config = dict(
    num_key_value_heads=4,
    norm='layernorm',
    init_std_up=0.0181,
    init_std_down=0.00331,
)
Each number is 200 + 20 x the weight over its row's rms, rounded and kept within 0 to 999. Layers, rows and columns count from 0. The size before them is the row's rms in percent of the matrix's.

# k: layer 12 attention key, 256x224, rms 0.0865, rows 218-248, columns 0-111
# q: layer 12 attention query, 256x224, rms 0.085, rows 219-249, columns 0-111
k218,106,253,218,205,182,209,171,190,185,206,200,206,220,173,199,191,194,204,186,211,205,195,198,200,200,185,180,187,227,202,218,190,221,188,180,234,185,254,171,191,202,145,196,189,207,194,220,190,194,203,222,235,188,188,179,208,220,189,170,185,190,194,181,198,210,198,208,205,229,203,202,219,168,205,206,185,193,199,180,213,189,203,183,215,192,213,207,235,215,216,222,240,163,216,159,233,236,207,212,216,202,213,217,193,190,209,229,185,216,201,176,182,200
q219,097,189,207,201,215,191,207,198,187,168,221,239,180,193,190,228,202,221,266,189,191,222,170,192,186,174,185,225,181,177,210,211,198,209,218,195,192,215,169,211,255,183,208,196,225,205,210,209,210,213,245,210,155,145,238,189,216,240,213,221,226,202,230,202,212,170,225,193,177,226,207,190,184,188,216,182,185,221,210,199,175,179,168,201,170,211,174,201,188,183,184,188,181,215,241,225,196,186,198,205,177,206,192,180,182,206,205,211,183,193,235,209,184
k219,098,197,215,176,167,230,207,224,226,169,192,235,202,173,178,202,193,201,199,236,168,210,202,194,207,160,226,192,222,173,237,214,220,172,165,202,203,190,185,236,218,188,208,233,229,218,216,189,175,171,204,231,226,193,215,170,205,197,220,225,199,217,202,209,179,179,201,204,194,201,212,174,175,210,199,210,186,197,148,191,172,187,192,171,187,177,181,212,192,193,185,189,216,228,233,206,191,197,186,172,192,222,172,183,170,177,223,241,217,179,223,208,209
q220,097,180,189,179,217,202,221,222,224,183,219,202,203,206,185,209,267,196,221,201,225,193,197,218,186,197,206,214,240,213,199,227,183,186,198,198,180,211,197,172,190,211,166,212,210,213,224,188,227,218,208,212,234,169,158,218,182,194,224,199,228,195,197,164,218,219,203,219,217,206,234,216,194,194,175,202,224,171,220,169,221,216,179,214,182,182,220,207,225,201,182,176,180,188,247,221,231,208,193,165,229,169,218,200,184,205,203,209,191,202,179,218,186
k220,104,176,201,233,227,179,213,217,220,209,174,203,246,177,188,194,209,181,196,191,200,190,201,216,210,202,210,203,196,225,189,181,168,191,184,175,176,188,188,230,197,197,190,184,227,167,200,164,207,218,211,180,205,170,222,193,199,208,201,226,212,209,192,209,188,213,193,234,209,192,197,183,189,188,189,205,207,200,205,170,209,170,207,217,197,204,181,148,202,206,176,209,208,197,224,188,214,190,211,159,187,231,194,175,159,205,172,185,219,222,225,178,221
q221,097,208,226,175,218,213,179,195,191,169,187,196,195,240,208,219,197,216,211,172,215,178,186,190,199,214,176,188,224,186,217,195,191,186,189,177,134,201,170,203,201,192,183,213,199,189,173,186,191,188,207,180,211,152,232,209,167,174,199,182,190,199,203,197,173,190,181,218,185,193,228,203,194,217,174,208,237,221,212,207,183,208,197,197,196,174,174,212,210,233,231,194,204,214,189,201,177,215,197,160,232,164,150,199,169,155,169,190,223,219,221,213,216
k221,101,176,199,176,196,207,212,203,206,175,173,187,190,215,175,189,188,224,181,188,221,185,151,201,192,201,174,229,219,195,205,184,207,186,233,213,189,185,209,189,203,220,196,207,197,171,196,193,195,190,183,232,204,163,205,202,195,207,221,190,205,186,191,177,173,233,211,239,196,205,235,207,171,220,190,207,213,189,192,201,185,226,195,183,187,187,206,217,193,221,185,221,178,205,162,229,166,220,205,185,192,221,169,195,208,178,203,188,194,212,210,212,211
q222,097,189,184,197,195,187,198,222,205,217,167,220,176,212,207,177,206,195,213,168,211,181,183,202,172,224,190,192,214,199,159,194,235,197,176,210,190,209,210,188,182,194,197,211,195,198,185,205,178,183,176,197,199,182,186,194,211,160,208,198,244,214,198,200,204,175,209,192,208,174,199,187,173,172,255,195,221,215,199,198,194,208,186,222,187,215,203,152,190,202,179,199,176,201,228,217,224,176,183,170,218,222,221,229,198,197,207,182,234,213,210,259,214
k222,105,170,202,172,210,223,204,192,194,206,210,196,266,194,187,227,222,169,245,196,182,225,193,212,201,209,224,220,191,193,192,232,202,206,194,214,215,162,204,175,213,218,173,224,200,198,233,250,239,185,192,237,185,198,210,221,225,195,136,182,188,193,203,236,226,214,219,178,173,217,227,234,204,185,200,189,214,215,215,219,202,221,201,200,228,216,192,177,194,240,197,215,155,222,177,246,188,198,216,201,224,194,208,191,205,192,190,190,194,172,194,195,204
q223,102,227,191,195,199,213,191,197,193,206,233,224,214,207,211,221,220,197,189,180,218,171,160,195,192,236,184,210,214,217,200,211,251,218,234,174,185,188,221,220,164,197,229,233,188,208,183,207,160,183,228,182,175,196,215,171,180,196,200,217,213,198,198,207,216,177,211,221,188,209,210,219,199,212,199,250,190,202,200,176,208,172,222,198,205,216,212,198,195,242,220,194,226,243,168,222,160,202,209,206,172,227,226,203,180,221,179,200,196,204,164,160,224
k223,100,224,198,190,192,214,187,181,183,205,193,222,208,207,208,187,179,189,220,207,232,207,192,195,198,213,195,206,192,206,232,198,212,162,221,192,226,247,231,177,202,197,203,236,229,179,197,176,235,201,189,220,213,219,178,198,188,197,191,182,214,200,174,193,167,213,171,199,241,234,200,235,195,214,213,242,174,215,219,219,200,170,198,187,212,176,208,183,232,204,144,188,192,173,211,216,183,217,183,195,184,205,193,225,232,211,187,209,177,187,224,198,210
q224,106,162,212,241,204,199,187,238,222,179,192,236,186,204,219,202,208,173,190,194,179,198,241,248,162,193,203,222,201,213,218,213,154,237,204,212,169,184,237,191,189,214,193,215,198,195,187,215,219,205,201,205,196,167,194,185,164,196,194,194,217,176,207,241,222,166,212,203,223,181,224,210,171,203,175,184,159,156,182,204,220,183,222,216,201,206,211,237,193,215,162,223,211,195,214,180,223,214,196,189,165,212,207,159,207,218,212,207,178,185,194,215,200
k224,104,188,191,200,233,178,238,231,219,194,205,214,209,154,205,201,224,198,203,185,216,151,207,235,214,200,172,226,201,196,211,186,184,229,196,173,198,190,214,193,172,173,204,195,208,188,199,198,157,184,189,191,167,225,207,232,185,193,181,216,212,198,197,195,210,198,165,218,185,213,162,197,196,190,209,205,190,199,206,193,199,197,188,194,160,184,188,237,220,197,202,227,208,212,236,192,219,246,181,201,170,205,195,191,226,225,219,188,196,184,193,253,206
q225,097,229,174,214,218,206,177,199,219,179,162,171,174,199,176,177,211,173,204,196,179,224,224,177,223,212,168,187,203,202,200,197,200,202,182,202,181,158,165,218,190,158,217,206,183,187,191,225,208,211,194,221,193,227,195,206,240,196,216,219,188,201,214,222,197,217,209,218,199,211,173,222,229,227,221,215,209,194,184,162,185,203,185,211,183,192,174,214,208,235,159,210,223,203,186,177,211,169,174,198,208,234,210,212,180,191,201,217,216,224,204,200,227
k225,101,218,196,216,215,225,190,181,195,206,232,162,214,201,209,204,201,191,197,225,203,150,227,182,239,202,177,199,200,228,204,187,242,175,203,171,206,161,201,202,212,207,198,181,196,193,214,222,177,233,222,222,204,207,160,214,180,217,192,192,223,202,180,188,197,174,193,206,214,181,226,211,214,222,233,201,194,196,198,202,175,162,203,212,187,186,171,220,201,237,204,168,171,222,189,199,209,195,192,237,235,229,190,190,177,224,218,214,214,230,176,178,209
q226,099,155,227,222,203,220,202,203,158,214,195,171,219,242,218,204,220,187,203,211,222,189,205,206,195,186,170,228,217,191,176,192,192,215,193,206,215,198,206,163,230,192,188,188,176,188,177,180,180,227,207,199,208,191,192,171,197,190,194,219,186,160,193,200,207,191,213,199,186,230,193,191,237,211,187,206,237,174,177,204,207,221,178,208,148,178,211,189,215,216,190,205,204,235,206,165,181,180,215,233,196,210,185,228,210,187,223,208,223,172,208,233,179
k226,102,172,196,210,229,189,177,194,206,187,184,214,199,214,198,216,163,182,191,192,181,193,203,195,211,187,197,179,208,158,194,196,220,200,220,189,209,201,201,218,201,197,199,183,161,197,232,182,202,189,236,213,207,221,214,215,211,196,167,218,223,173,203,215,197,160,209,168,177,193,170,214,194,210,222,226,193,168,223,177,213,236,172,212,194,221,160,215,204,177,193,200,187,182,181,190,177,216,221,176,181,193,179,203,194,199,187,183,218,229,153,216,179
q227,102,221,233,202,188,195,155,190,178,177,191,190,199,195,214,188,205,166,234,181,162,207,203,180,191,173,230,225,209,191,243,198,197,219,210,177,179,223,217,191,217,202,222,202,174,240,206,158,182,225,178,192,158,203,197,206,173,181,211,187,177,210,208,185,198,205,178,184,199,211,181,197,196,182,174,233,193,173,192,220,194,204,174,230,214,175,140,177,184,227,198,220,229,183,201,204,215,220,203,196,203,203,245,206,195,216,219,190,239,208,212,233,183
k227,102,185,191,188,200,214,206,188,179,201,189,212,207,134,209,178,203,196,211,201,243,155,156,193,184,174,160,179,203,215,185,225,194,183,191,177,173,202,193,185,227,169,216,216,221,211,229,171,183,177,153,211,197,200,214,212,203,199,191,159,199,222,204,217,202,214,190,199,196,210,200,211,231,177,182,214,187,193,194,202,186,246,183,220,230,208,190,199,193,201,239,228,190,180,201,187,207,221,213,205,219,191,208,203,225,247,191,225,212,175,183,204,210
q228,113,214,170,210,205,190,236,190,221,213,212,172,221,201,212,206,214,132,209,196,179,214,206,199,186,186,235,197,232,204,228,211,189,180,185,197,203,183,211,196,182,180,154,206,191,190,179,218,211,213,213,181,187,221,263,156,183,200,189,198,214,203,196,197,189,174,197,222,198,179,208,206,238,228,172,203,167,211,196,212,176,202,194,186,223,166,208,231,228,202,200,212,230,208,184,200,180,206,226,199,225,176,216,206,189,178,199,169,200,210,192,197,216
k228,108,191,214,206,229,191,157,175,199,182,213,192,195,213,205,213,221,200,228,191,216,197,162,189,228,223,206,193,201,176,182,207,213,208,198,193,227,234,187,174,231,188,178,185,188,154,198,192,200,189,204,218,207,186,199,160,186,225,216,205,222,209,208,187,195,229,189,205,214,216,170,205,188,216,172,187,182,206,200,152,179,215,210,168,188,231,171,175,223,206,193,196,190,245,166,235,204,224,256,197,202,186,172,204,217,209,185,186,192,203,219,213,211
q229,101,202,190,210,217,198,186,211,184,167,210,209,185,207,226,207,212,226,243,212,167,203,198,213,190,209,204,173,186,195,246,201,205,187,162,209,171,229,203,169,208,191,181,199,179,209,191,247,186,186,201,191,175,169,186,249,176,200,233,173,204,171,152,185,208,185,226,229,183,204,194,210,219,187,179,187,170,192,192,194,217,177,205,196,190,178,195,193,223,237,172,195,215,181,220,183,169,200,190,240,225,214,183,201,191,215,210,186,201,207,190,180,173
k229,105,217,213,194,226,224,201,233,174,215,225,237,211,206,196,175,188,183,203,224,223,233,197,210,214,188,219,138,225,200,228,234,197,205,179,153,192,219,215,175,211,189,198,187,203,182,197,213,197,215,177,180,202,182,185,212,173,223,231,184,159,159,211,189,211,196,225,204,216,213,232,194,210,210,185,226,207,209,186,201,211,195,174,207,172,204,219,184,192,214,186,175,193,195,212,193,178,219,236,217,240,173,189,175,218,225,186,173,190,204,194,189,211
q230,103,197,198,246,234,179,204,180,222,166,188,194,210,202,212,209,227,182,186,182,164,178,189,201,195,177,168,197,230,206,184,217,182,214,184,175,226,167,216,190,196,251,200,228,237,243,178,245,218,192,215,202,187,184,192,203,174,172,222,178,226,194,169,202,209,210,190,181,199,172,209,176,210,202,190,232,197,193,203,223,224,212,200,191,198,193,233,201,206,197,178,184,141,210,182,195,185,215,196,203,209,218,223,213,185,182,252,174,204,197,197,199,217
k230,103,191,228,193,175,199,196,178,179,166,230,192,207,173,199,199,160,167,176,164,228,197,188,190,189,181,225,199,224,208,214,181,192,198,169,202,197,164,226,207,186,207,203,195,186,215,187,218,200,211,213,209,216,164,181,201,212,225,217,185,231,214,189,212,242,213,204,219,203,171,176,198,192,179,220,216,206,183,228,186,169,220,152,193,213,197,228,157,220,171,184,190,173,164,228,199,199,234,233,205,184,211,198,198,193,224,207,211,182,203,200,202,210
q231,110,195,196,211,224,195,181,250,174,196,207,221,201,185,255,195,181,203,226,215,204,199,233,196,185,220,175,167,202,205,184,200,194,199,222,189,215,199,210,204,215,207,186,203,217,216,195,255,217,234,197,189,207,212,215,202,185,197,152,181,198,250,210,204,186,207,184,197,190,184,226,188,229,221,215,220,238,163,229,232,159,215,219,191,203,191,187,202,239,184,233,198,215,207,218,204,208,157,155,214,171,182,206,216,184,178,208,234,233,183,200,191,192
k231,109,197,195,172,185,214,163,224,192,218,196,212,177,179,212,203,212,184,221,192,226,215,221,190,176,223,183,230,186,209,167,203,205,233,226,226,194,192,211,222,220,238,190,180,220,199,196,230,234,239,214,176,198,210,190,210,188,178,200,180,179,186,218,199,245,196,190,243,206,197,206,167,219,215,254,193,226,193,201,193,169,216,212,212,165,239,199,222,212,182,197,217,211,164,196,234,197,182,168,219,199,186,184,195,212,173,216,200,213,224,195,191,197
q232,100,185,194,212,208,200,207,221,216,204,237,190,229,189,180,200,211,199,178,228,167,186,213,178,226,211,185,245,215,213,179,213,206,164,205,187,233,208,190,242,218,189,172,217,212,190,202,221,200,179,189,185,187,209,180,222,207,194,183,207,212,195,229,192,246,223,199,229,209,160,188,216,174,225,206,207,193,188,199,214,180,186,208,188,202,185,190,187,174,220,189,226,212,182,224,194,178,193,208,176,196,182,200,208,206,221,185,183,191,172,188,207,216
k232,103,232,180,209,222,202,160,218,193,213,203,199,210,225,208,203,237,204,160,207,171,192,156,224,195,210,180,216,206,172,235,183,185,194,226,208,242,200,204,210,158,204,186,215,194,197,185,206,189,207,166,196,219,214,239,183,203,185,203,175,179,214,164,223,230,188,200,209,208,183,215,224,194,192,209,172,193,178,187,197,181,212,180,196,190,198,179,217,186,213,176,210,235,240,234,197,179,172,197,168,165,188,205,242,208,219,167,205,182,215,222,154,182
q233,106,227,171,181,183,201,170,179,214,211,182,226,143,215,213,188,233,179,252,197,188,211,227,186,232,159,166,215,171,188,238,197,215,198,175,230,214,190,172,220,237,166,211,212,215,213,167,173,182,218,217,157,203,202,195,199,195,198,191,193,221,186,221,209,195,159,194,208,212,170,205,205,212,208,211,220,213,249,199,185,226,202,224,226,214,169,205,193,182,231,204,207,205,212,166,221,190,218,192,184,204,197,227,190,227,176,183,205,235,177,172,191,183
k233,109,197,201,187,200,201,189,172,212,209,180,232,203,221,243,213,191,226,207,157,215,208,246,214,197,211,182,202,177,196,237,201,211,183,226,177,206,195,182,167,197,166,219,192,187,191,173,199,176,201,193,185,202,176,175,189,232,187,211,216,200,218,186,202,183,199,204,193,207,184,209,220,231,187,203,216,200,191,215,171,197,219,204,194,202,217,159,201,195,240,186,218,209,217,201,205,182,209,187,219,208,181,207,166,194,199,160,215,193,258,203,160,196
q234,103,225,196,214,232,208,187,189,200,203,239,204,180,220,198,217,180,217,218,177,167,226,235,213,197,200,214,196,231,199,191,201,229,183,186,198,190,201,213,159,191,183,192,189,224,203,234,250,194,243,167,191,203,182,162,202,211,197,195,228,196,202,176,228,196,185,205,221,226,214,201,212,200,186,246,218,171,189,224,197,208,213,199,196,205,183,241,233,171,206,188,190,183,218,225,222,195,204,203,181,219,217,183,182,210,206,223,198,178,207,217,215,205
k234,103,170,198,191,224,221,207,203,184,205,176,189,249,203,237,230,219,199,213,188,179,208,195,184,208,221,177,211,218,225,182,191,214,239,203,201,163,223,184,143,210,201,215,185,179,155,190,215,198,221,165,256,211,186,220,227,196,191,204,207,210,178,212,165,215,184,210,174,229,235,229,194,199,167,216,233,147,206,197,222,223,202,160,209,178,186,216,206,198,217,196,199,232,232,213,221,198,181,183,172,204,248,214,167,182,210,225,204,186,181,195,188,184
q235,101,186,188,185,194,225,196,170,203,218,212,199,168,185,173,247,217,191,184,182,204,183,187,159,211,200,191,217,170,189,184,194,184,190,204,211,173,208,180,214,216,213,190,204,194,210,172,207,162,205,209,171,211,199,211,190,195,209,215,207,229,176,184,228,210,188,159,191,215,183,188,193,202,215,187,213,203,202,217,186,197,167,229,222,216,172,171,207,197,186,207,202,198,187,177,209,207,143,188,198,202,230,231,230,191,207,201,233,218,173,196,240,183
k235,101,199,169,197,176,231,200,213,210,209,222,193,198,199,238,215,177,155,201,214,199,200,191,151,191,234,203,202,172,170,219,212,192,192,209,203,216,226,223,185,223,180,175,173,205,201,159,204,164,206,212,188,219,188,200,172,189,223,191,201,191,197,204,226,230,195,196,194,209,143,195,203,239,177,188,204,198,202,224,196,229,209,204,221,215,213,172,205,212,185,206,248,188,194,204,208,182,242,179,186,207,230,233,226,188,216,190,213,182,184,217,202,191
q236,099,188,205,189,158,158,201,164,200,196,207,168,194,205,221,188,201,214,230,191,197,171,193,242,219,209,207,211,195,211,238,170,195,204,171,215,194,203,163,202,168,205,199,192,197,224,192,189,199,201,207,228,139,214,223,228,187,187,221,185,195,220,210,206,228,165,205,200,188,182,174,208,218,208,176,203,190,211,213,217,203,206,211,199,204,213,227,182,163,197,214,184,185,180,183,161,211,208,218,160,206,188,219,191,165,139,205,241,211,162,189,164,179
k236,098,195,204,187,186,186,190,171,187,203,221,185,182,171,210,217,208,222,209,186,205,179,194,248,198,209,201,228,205,205,236,217,198,201,194,162,213,206,200,206,174,227,196,186,190,181,177,217,225,199,179,188,203,232,203,202,185,227,216,239,197,169,194,152,195,211,210,219,170,192,221,215,183,186,207,226,183,191,196,176,227,208,200,209,225,172,182,223,185,189,176,192,172,190,207,201,248,224,224,149,179,185,222,179,210,207,216,196,187,219,241,222,230
q237,099,211,181,179,237,195,207,188,199,142,203,203,206,201,203,195,154,159,201,231,218,249,196,217,232,221,199,197,214,209,204,236,200,219,210,200,175,207,214,190,171,196,216,186,220,186,206,207,165,179,181,174,195,221,190,182,210,172,167,193,228,207,234,209,183,222,176,210,224,170,185,218,186,200,191,210,216,239,209,154,231,200,187,209,222,192,178,225,197,194,168,200,189,210,217,183,172,195,195,198,166,165,172,208,195,178,201,236,201,194,229,221,173
k237,098,184,196,197,178,221,184,228,207,154,240,203,190,219,203,201,185,195,212,204,217,226,172,218,213,229,203,203,238,177,179,192,193,208,240,176,209,192,157,208,182,215,195,192,166,191,204,197,162,185,230,176,193,194,167,214,232,200,171,196,197,200,189,233,197,200,185,231,246,190,209,173,196,202,200,238,206,208,187,176,167,207,230,173,196,233,199,224,196,181,215,211,186,193,206,231,211,195,190,224,244,193,203,208,212,155,207,227,181,169,214,211,187
q238,109,214,174,152,242,149,197,173,209,188,204,180,181,214,230,177,184,197,223,159,212,190,193,207,225,199,191,219,188,207,225,231,217,192,198,168,218,168,211,214,194,190,176,229,216,199,178,182,195,220,210,167,253,166,219,194,217,207,184,221,207,169,151,239,218,232,230,197,222,199,187,196,181,211,206,187,206,200,168,195,225,216,210,170,215,190,200,234,208,190,187,206,186,234,191,218,216,237,182,180,208,167,223,177,180,206,180,226,189,200,191,213,208
k238,104,187,210,175,179,200,214,205,193,195,190,168,209,221,214,184,193,167,220,193,226,206,204,194,233,211,194,202,213,179,223,203,219,189,210,170,213,190,207,204,214,177,231,184,227,192,144,177,215,218,217,223,226,206,217,231,198,217,198,156,202,238,213,208,204,218,225,204,177,204,215,181,196,207,201,226,229,230,201,197,180,190,208,214,188,184,201,162,201,198,169,239,206,207,193,189,247,209,201,198,214,202,190,216,164,171,209,240,207,165,179,201,190
q239,102,244,185,204,174,182,225,197,213,229,239,194,236,200,181,220,213,236,190,203,192,225,196,194,224,187,198,219,182,171,200,206,178,203,177,198,178,205,230,161,197,191,210,205,228,166,193,165,177,202,216,200,204,180,197,204,195,200,188,191,177,218,174,156,243,187,191,220,203,199,175,182,180,161,220,199,191,231,206,163,196,200,235,162,201,167,215,212,197,199,212,212,205,221,210,186,217,200,182,194,205,204,218,177,200,182,224,239,175,230,225,209,200
k239,102,181,206,169,200,175,198,208,192,202,197,198,195,197,203,203,225,220,165,194,202,222,167,207,247,212,190,186,199,190,223,205,192,224,228,204,155,220,187,198,204,194,212,246,204,181,251,165,205,213,218,137,179,185,192,162,210,179,191,168,173,189,199,217,216,177,193,201,193,180,188,232,209,191,201,213,189,218,175,213,210,201,222,190,188,170,172,178,182,210,209,196,247,173,210,184,172,232,202,180,199,181,244,180,177,181,196,223,186,203,205,248,209
q240,095,187,216,222,209,190,159,175,226,236,198,203,158,208,206,210,163,200,221,171,232,168,201,238,210,171,215,206,176,204,208,217,221,195,172,204,221,220,218,205,154,223,195,192,185,187,246,180,150,192,187,180,177,198,161,201,228,162,190,219,215,194,179,176,187,208,192,243,176,177,223,227,186,234,192,211,207,186,192,209,193,196,177,210,196,213,181,220,221,197,175,233,221,217,209,193,210,200,197,233,209,221,187,208,205,204,198,181,188,201,172,210,215
k240,099,149,226,212,213,187,203,222,188,212,200,215,210,207,188,199,204,153,207,214,203,151,184,183,203,218,195,207,214,200,191,209,182,174,223,215,206,223,173,196,194,247,209,203,162,180,202,218,218,224,178,174,156,217,180,214,229,175,208,210,171,230,211,206,163,186,195,191,248,201,175,174,174,213,183,243,195,221,188,204,197,192,201,204,183,212,238,208,220,185,198,187,196,176,182,212,205,179,230,200,219,194,173,224,210,201,224,178,210,195,159,187,203
q241,100,196,205,218,166,200,216,219,157,180,183,207,192,195,215,184,220,201,251,207,204,161,167,167,198,217,175,236,169,203,193,225,187,222,202,213,169,169,223,173,173,210,193,202,248,219,248,187,189,209,208,193,201,177,162,197,223,211,188,189,203,201,211,191,214,183,183,194,191,198,223,211,214,233,230,215,205,186,204,200,197,214,198,194,209,228,228,175,210,212,209,177,225,201,185,196,192,187,192,185,195,221,181,216,205,238,207,180,204,217,202,168,202
k241,104,227,213,233,166,216,190,213,197,179,222,224,197,216,221,188,177,220,208,178,184,185,210,204,195,183,215,170,216,181,147,258,222,177,211,198,200,211,210,179,186,188,173,185,193,232,235,184,197,205,205,197,170,186,195,209,212,190,183,204,184,178,203,218,162,213,203,196,229,227,213,233,186,217,211,212,225,192,211,201,198,181,212,206,190,201,198,206,221,192,221,199,228,201,209,245,242,184,156,211,174,197,221,207,179,221,219,171,204,226,210,202,206
q242,097,248,200,231,186,189,208,220,209,208,202,203,202,187,207,189,192,164,210,161,192,181,200,197,207,206,189,146,217,201,189,231,195,185,227,193,173,186,210,223,185,197,215,216,166,169,202,220,200,222,191,187,200,207,192,190,214,220,232,209,213,177,231,205,206,197,161,205,189,213,239,209,202,198,182,202,209,180,174,193,194,177,190,212,205,195,213,209,149,170,243,216,217,201,222,207,232,212,194,194,157,213,212,216,196,177,167,192,206,210,205,235,212
k242,100,211,176,204,174,178,183,172,203,186,199,183,167,165,202,220,191,212,233,199,168,163,172,162,174,139,201,175,198,184,207,198,232,204,233,191,213,166,205,203,206,171,213,206,164,182,214,200,191,218,198,207,169,215,177,203,209,192,236,210,178,179,201,217,219,188,216,218,197,248,203,189,180,184,221,196,169,226,235,203,185,195,226,195,199,205,245,188,221,219,235,190,182,243,196,206,215,203,195,204,194,190,192,194,158,174,194,197,201,221,165,178,177
q243,106,238,206,197,219,190,212,168,218,199,203,190,211,200,206,188,236,196,225,187,164,219,217,201,191,199,234,201,222,228,213,210,220,205,223,240,211,182,211,204,165,226,200,197,206,212,201,199,200,180,177,204,181,198,237,194,183,212,215,211,216,178,230,227,174,203,222,249,234,174,164,214,207,184,209,233,190,206,193,186,231,222,201,201,202,197,163,219,212,219,222,223,199,217,198,162,249,232,212,203,216,210,238,195,167,210,196,198,140,192,190,200,195
k243,101,216,203,201,213,217,181,208,206,184,195,183,214,166,235,213,224,198,228,184,210,201,185,202,189,199,194,220,214,210,207,201,190,196,186,218,199,167,215,150,218,206,228,179,193,206,168,185,209,183,157,234,211,193,215,190,138,208,146,185,206,192,225,219,194,192,214,209,250,194,200,206,206,222,195,188,172,214,202,186,185,198,195,183,231,186,167,202,198,218,176,192,227,200,216,189,215,191,257,200,233,187,197,198,205,209,233,191,165,205,192,201,196
q244,100,229,185,186,177,229,143,212,256,215,133,206,219,219,203,216,194,207,198,182,192,238,194,188,190,181,241,145,222,203,202,204,212,188,208,183,190,212,169,203,235,236,185,208,212,253,184,203,219,203,196,183,188,200,211,207,155,195,191,155,186,180,231,217,222,185,201,208,208,181,175,230,220,189,188,213,208,217,215,213,216,198,193,204,161,174,188,219,187,180,172,207,182,186,191,205,204,226,192,205,208,220,204,206,181,216,196,230,192,202,192,180,191
k244,104,196,178,172,194,221,225,208,161,245,198,208,171,167,179,262,189,185,208,206,227,222,182,203,213,186,189,179,195,203,212,223,223,201,182,241,232,220,197,202,173,201,231,190,219,206,186,199,179,202,212,221,180,193,162,221,176,197,177,199,198,183,208,220,204,190,186,197,180,164,170,199,234,213,178,234,180,236,226,213,183,205,241,186,209,169,198,195,201,185,199,217,213,156,217,213,162,197,203,213,215,202,206,232,181,208,206,219,204,214,210,168,210
q245,101,192,191,198,217,196,193,216,183,195,201,187,190,201,195,200,178,208,222,170,185,164,196,203,187,223,220,232,193,204,226,206,153,169,218,175,220,209,197,217,163,183,224,160,205,182,215,209,202,190,202,189,201,171,207,235,227,161,176,204,184,201,199,238,213,196,187,241,202,190,204,185,253,165,201,181,164,203,240,218,228,197,195,185,229,210,215,185,202,206,188,160,231,203,197,225,242,224,196,199,228,161,211,176,217,198,179,183,188,185,223,184,243
k245,106,210,215,201,183,210,192,194,183,208,186,207,170,158,148,205,180,196,219,186,159,216,203,208,202,209,220,198,216,196,224,178,203,237,202,184,194,213,185,167,193,212,222,200,209,186,194,196,214,222,175,193,197,212,191,235,178,214,200,217,180,192,200,221,229,202,185,201,193,181,187,185,200,177,182,192,190,229,193,205,213,156,166,234,197,207,199,197,186,205,219,168,237,198,190,223,207,185,204,183,181,221,211,200,180,184,190,195,204,193,224,215,190
q246,102,207,183,199,202,163,178,189,175,206,179,178,200,194,203,184,224,173,202,205,206,205,178,214,189,190,194,201,192,182,187,191,192,216,187,232,187,210,184,240,162,185,212,220,239,190,208,213,215,184,197,171,177,197,211,196,208,205,210,148,187,209,218,170,192,199,200,181,221,213,154,197,198,168,201,207,175,242,162,168,197,186,187,195,218,231,203,209,193,192,184,232,177,206,178,221,217,197,185,208,222,185,203,198,217,187,189,191,217,227,196,187,202
k246,102,237,187,198,218,201,236,200,180,216,213,179,203,202,198,200,206,250,170,234,240,255,172,228,154,186,197,200,202,211,201,185,180,187,208,168,182,226,190,212,160,191,212,216,201,222,180,221,197,206,223,190,158,172,222,215,232,181,148,178,198,248,241,189,192,205,225,199,203,207,177,202,217,193,218,196,191,208,217,187,234,184,219,192,203,179,188,174,214,175,189,184,217,221,203,202,208,204,202,199,219,198,184,185,195,196,209,202,212,203,209,218,204
q247,100,246,169,190,233,196,193,205,200,210,186,168,203,172,192,214,209,182,218,194,223,188,157,210,167,202,192,252,193,179,223,165,220,211,190,212,175,189,188,185,243,208,167,243,164,197,208,183,197,180,209,191,176,194,197,209,213,166,212,201,185,180,196,195,236,175,184,187,185,188,186,225,177,183,212,214,191,234,199,177,196,201,220,214,199,188,196,200,233,180,207,205,192,216,203,207,240,211,241,190,189,196,168,189,199,233,166,186,211,196,205,210,183
k247,103,159,220,198,186,169,199,196,189,175,196,195,238,194,228,216,191,187,149,167,197,182,198,210,168,210,204,201,173,225,223,211,199,217,172,171,215,219,223,212,211,190,163,218,204,198,193,162,207,210,212,186,198,184,189,209,161,184,196,197,189,217,170,200,183,191,211,207,205,176,199,227,194,197,185,213,209,203,189,199,154,169,244,194,207,185,236,193,201,210,177,220,212,205,234,215,185,182,186,202,213,185,200,195,192,229,180,188,219,229,193,212,173
q248,108,171,221,188,214,173,173,202,205,189,234,190,202,185,205,209,200,169,179,211,198,167,224,206,182,171,158,251,194,201,221,165,196,222,216,210,228,209,200,202,194,224,180,184,198,183,209,224,192,233,188,181,194,194,211,218,179,221,206,173,219,195,174,188,237,188,207,231,182,208,181,234,167,213,219,174,184,204,233,183,215,199,183,209,217,220,172,206,217,193,196,181,225,194,217,249,196,224,236,217,224,211,207,201,207,180,190,227,189,205,211,178,190
k248,109,151,223,190,224,181,193,201,221,207,201,208,232,197,185,187,189,208,181,200,198,223,200,184,201,211,192,206,200,190,209,220,227,201,210,244,179,210,205,252,198,212,227,185,182,204,195,234,202,185,170,163,202,176,191,195,172,223,224,144,215,206,207,159,217,197,192,202,185,213,200,261,223,219,196,210,210,197,200,175,193,212,182,207,194,209,163,222,207,191,168,191,170,183,203,188,230,151,224,191,188,222,215,165,190,204,195,211,235,187,191,193,180
q249,107,203,201,223,218,232,190,223,204,240,190,196,205,203,190,219,223,155,183,195,211,210,207,194,180,198,213,227,199,210,196,200,180,194,184,205,204,217,201,234,200,186,219,214,203,199,186,215,184,213,174,168,189,207,162,197,198,222,195,214,197,191,183,231,191,224,181,169,165,238,207,198,217,205,171,159,172,202,206,222,175,204,187,185,178,226,180,226,218,194,201,194,198,229,199,159,205,208,209,185,244,175,200,158,197,199,185,190,198,187,200,213,212